config.yaml
n_kv_head: 2
init_std_o: 0.1
init_std_down: 0.0
decay_fraction: 0.598
Each number is 500 + 25 x the weight over its row's rms, rounded and kept within 0 to 999. Layers, rows and columns count from 0. Numbers have three digits each. The size before them is the row's rms in percent of the matrix's.

# layer 10 MLP up, 512x128, rms 0.234, rows 428-511, columns 32-63
112:514502512509526522494491507516462474473493496525509461530497493494501496512520500498467508502510
093:482486575508496487495483514477508499494497536512523498526546510526492478494488494477489457478509
079:547490459509525494517484497492509502513524519524495485487452533511480501536534525507507524500516
104:506501514524519451482505514537478504497515495482508459490504495508532522499490440484498476511506
087:488486475427503497504509512493522490510505481509509545512484478482482526511546541514462501516511
101:506490439481487512507496483547499456528520497493496498503525529520522444493485471488490481515532
099:499470503480528443504528511504509528498535469516489507497504537488502556504497515478506492538483
115:487491525528548496500483511512515498463491497512525488561495512540481485514504546494499455494477
094:494462533512454474494512512485481472461527450505485488498515519487486495504528491465523464489483
109:487517489465493447430511456494532497554539457523494498532513475475448504533524497534528507495497
106:589461488546484539501498483515480445504503506476453497487450480504494491482475534506495480508498
093:518511486509486502463504507515509497519540518529463548538476512490499518464518501506501498499497
115:478528482445487497547451521555461482495485537527530533436473450509481476507519496519493506483520
107:527517457541491492511493475537507508563514491466517498480506504497487512516523523530480450486539
089:508489495456504489470478499489526479474492442533489479459506513466474484471481501537449504480492
096:507497510501502552466475522469510482471460524532495495513473504508481486468509495536475514516515
109:477517487546506537482507526469506540481511515535490503537491509508483499517485514536442526467538
089:489476496541509513545498560474513482491498528466479429501481526520492507519498498543469526522501
089:515505504488523497489521504480493486496478538510519495507524489499508481485531488515558497447491
102:518513501479517473487468496485466503478514440502494504490547473490523478421532525441516490493470
093:483481472472472545490519547485491523499508499535501477476493490514455455483477468500516525462514
091:490520451527525487482491514462541530514501464522514522549465503499450509567507541481507503538482
107:505515499514544515494517484491497476462511507525483476501489498493499511548563529477476519495470
091:484449484492509513483553499474516494510467494480493519508540495471518519487477512514449460490570
088:509492535490516516458510524531464500511497518499472512509465498494512485510504496505528508457500
095:486428534481499495496497521499511516512479491472505480461558486493437513485549499531518480435529
103:493488444469502510517501517531497512470500489517528518510512523533488449486501531537493515488473
104:495546527481510535493495543526495490485527556513490533472510455541480441466523507492500484507496
088:538502517503517538484504510492484527490496482465540488534472512521480532477544511480466510474531
091:497538531532523528501495530521468503532519499490494512522515483492493493472494518514516453488494
104:520475513508470506480448517501511494524530512523523527484477565519465514474470527521458461496485
108:476526497476485479476527483468464486495548491502487471511518502538505509516522509477537492464549
096:530515560455508527533512519519463518460505546480479522516495482561521483480521516485469483474513
106:544529510501521489464566498490526502481481535497562523469477526494518498503506492519495479531486
089:513527503476501463502494528516506522527502528488505450508517528503500456519544513472517514514469
092:537489507532529463531514479479498486472548467486456473530488494496487452499514497515501521514506
099:480531520524551433514511481516534510471470489513503510497538503482521496505484508505535532433535
107:487491476534543496513499514483521561481467508494498464455490513492519484504490525502515499547445
100:488498491516488474453436491476507482522471480483511537513522466445500490477545537532510553514504
107:520469499519538483509506499514477483504492460514524488494484496494573502486489458497512512494475
096:460521505505482515503492536562468531485453500536486499553490505524491490505508559520497511537483
098:490526496525512496465495482506521523500505480461491551477490491558478492511530509482491478494476
094:491483504496465534497524503505514501504486534524464511524494498498484512533478513467509481510546
085:429449503505447503498479471492479492503546453432510479497466477514492512484535527494477486500554
106:534520526518500493487494503483474516512544503496464496490460530483517572520500473464493501454514
108:535493532526482453481492520457473537495508534479466507515484465508535480481494490539509496486542
098:489497491498527477541520512524460524479476492493520522508471512498503509471490514461533456467528
096:506498480490456488500496488493536524471497460486524480515480492506523501486560510475470549478490
103:497534493468534513467494566497526531488515498483497508454512497483510538500500498517475466468509
108:506580512490511507545539487503517521506529493528551506525498510511509490536486463506489510500475
090:508456484496521525469533488460499505501452531483524508483502481498471498479496508535464495489545
092:498477495516539497502489492510519456493502518527459467480473463502500533523534507466454481494507
098:508541538475484505488520487523472531498472493520547478500529526473513467457503497512459503533512
104:493457476468508532527546487529531528498497471531468482459439492519509473459501460506529518501478
103:559477510470491494541517486515465512450496529481478525491511503514491555478504483457505494523480
099:476532463489530474494476498529481490480508476546494566523540479524514469527495465483498468508542
108:468524488485504526524541498518509482516498519468531503461498493461472509533482498525524445486503
119:526463502474505512526482506516512477539486488484524486487507499471508466496544497525511493480488
097:507481501527545500498526511471499478514520500509501551471503508496513481540491510469498495516496
097:526482496510503461490503456538532518479484480491456538532503505527523491520492526502519478480453
103:530510505517528490507505470528532521522466526468482505490511526494546510542543469528489469503468
071:494507523511493485495540483514478520480521525484544552548495516521518489490519556474530549510513
116:521546501477512482546478510492470460519513522513555486493548537526506480476525521482514500455500
082:460464503470441497476476481477511480511474490491498489501520538514532519526510519508413531515514
102:502478507501511500469470523518493494511496524525484517516524545529471519496516451507439521510466
111:500456518506487503506504499492436484457528517464538515507512537509519467470536475496515486455500
102:514501555506516492497509510501504530501477494493528502523473553450452513492504473503510499477485
097:475474458527511481464513548496485486509452480512524542486475501510488489475491521424495463461506
105:518470447475547506480459488491485492478500492499494498492549502555513536483520493519522520517535
085:519526470545513530506454533517522492547482508488475529497521501500444471519512483483487488497513
093:527476529507483497523506518498525498463455502537486499492517501523503501485471543495501463519514
113:502551516543463521497497526476499495530500523474529506494472480518483459464536506490522496482527
099:488520485504453523502511475495491458504532509532479502508535487497475511508589524531521508478539
101:535511505525500480528495520530482497517473535474492489474509524498499476460495500516526530514548
092:450525513509460513489506512450486487520497502487494536473485512498494493494528463483459491505495
091:496542506505539529502511492500519470512485513511469465442545501530487496483510497543465499461546
095:542497480525538484466484498458505505549517551527500496492506460479480472506502513467509514511537
112:538496531483517530499503459522489477536466499527496508490555510515471528455486536526508527481499
100:464515520460492552483508496461521496471504482536498481489472479498489500514476478498497531543504
108:485487522502496490554498556532506509499492486465506496534477440483512500492476510497479480470470
122:459512472495507491526539529504502561485491519501499531584478491492440509490504551510519510488470
104:518480497515533536531446514516492506466461472515498489486521502490514539519454492546497488480479
106:526574479504457453550477567483516489482474492484486546530506519562476491517533506481520458519524
099:511529497488468496455515477494483514478525516499504495464490521489454480484482523516465459484517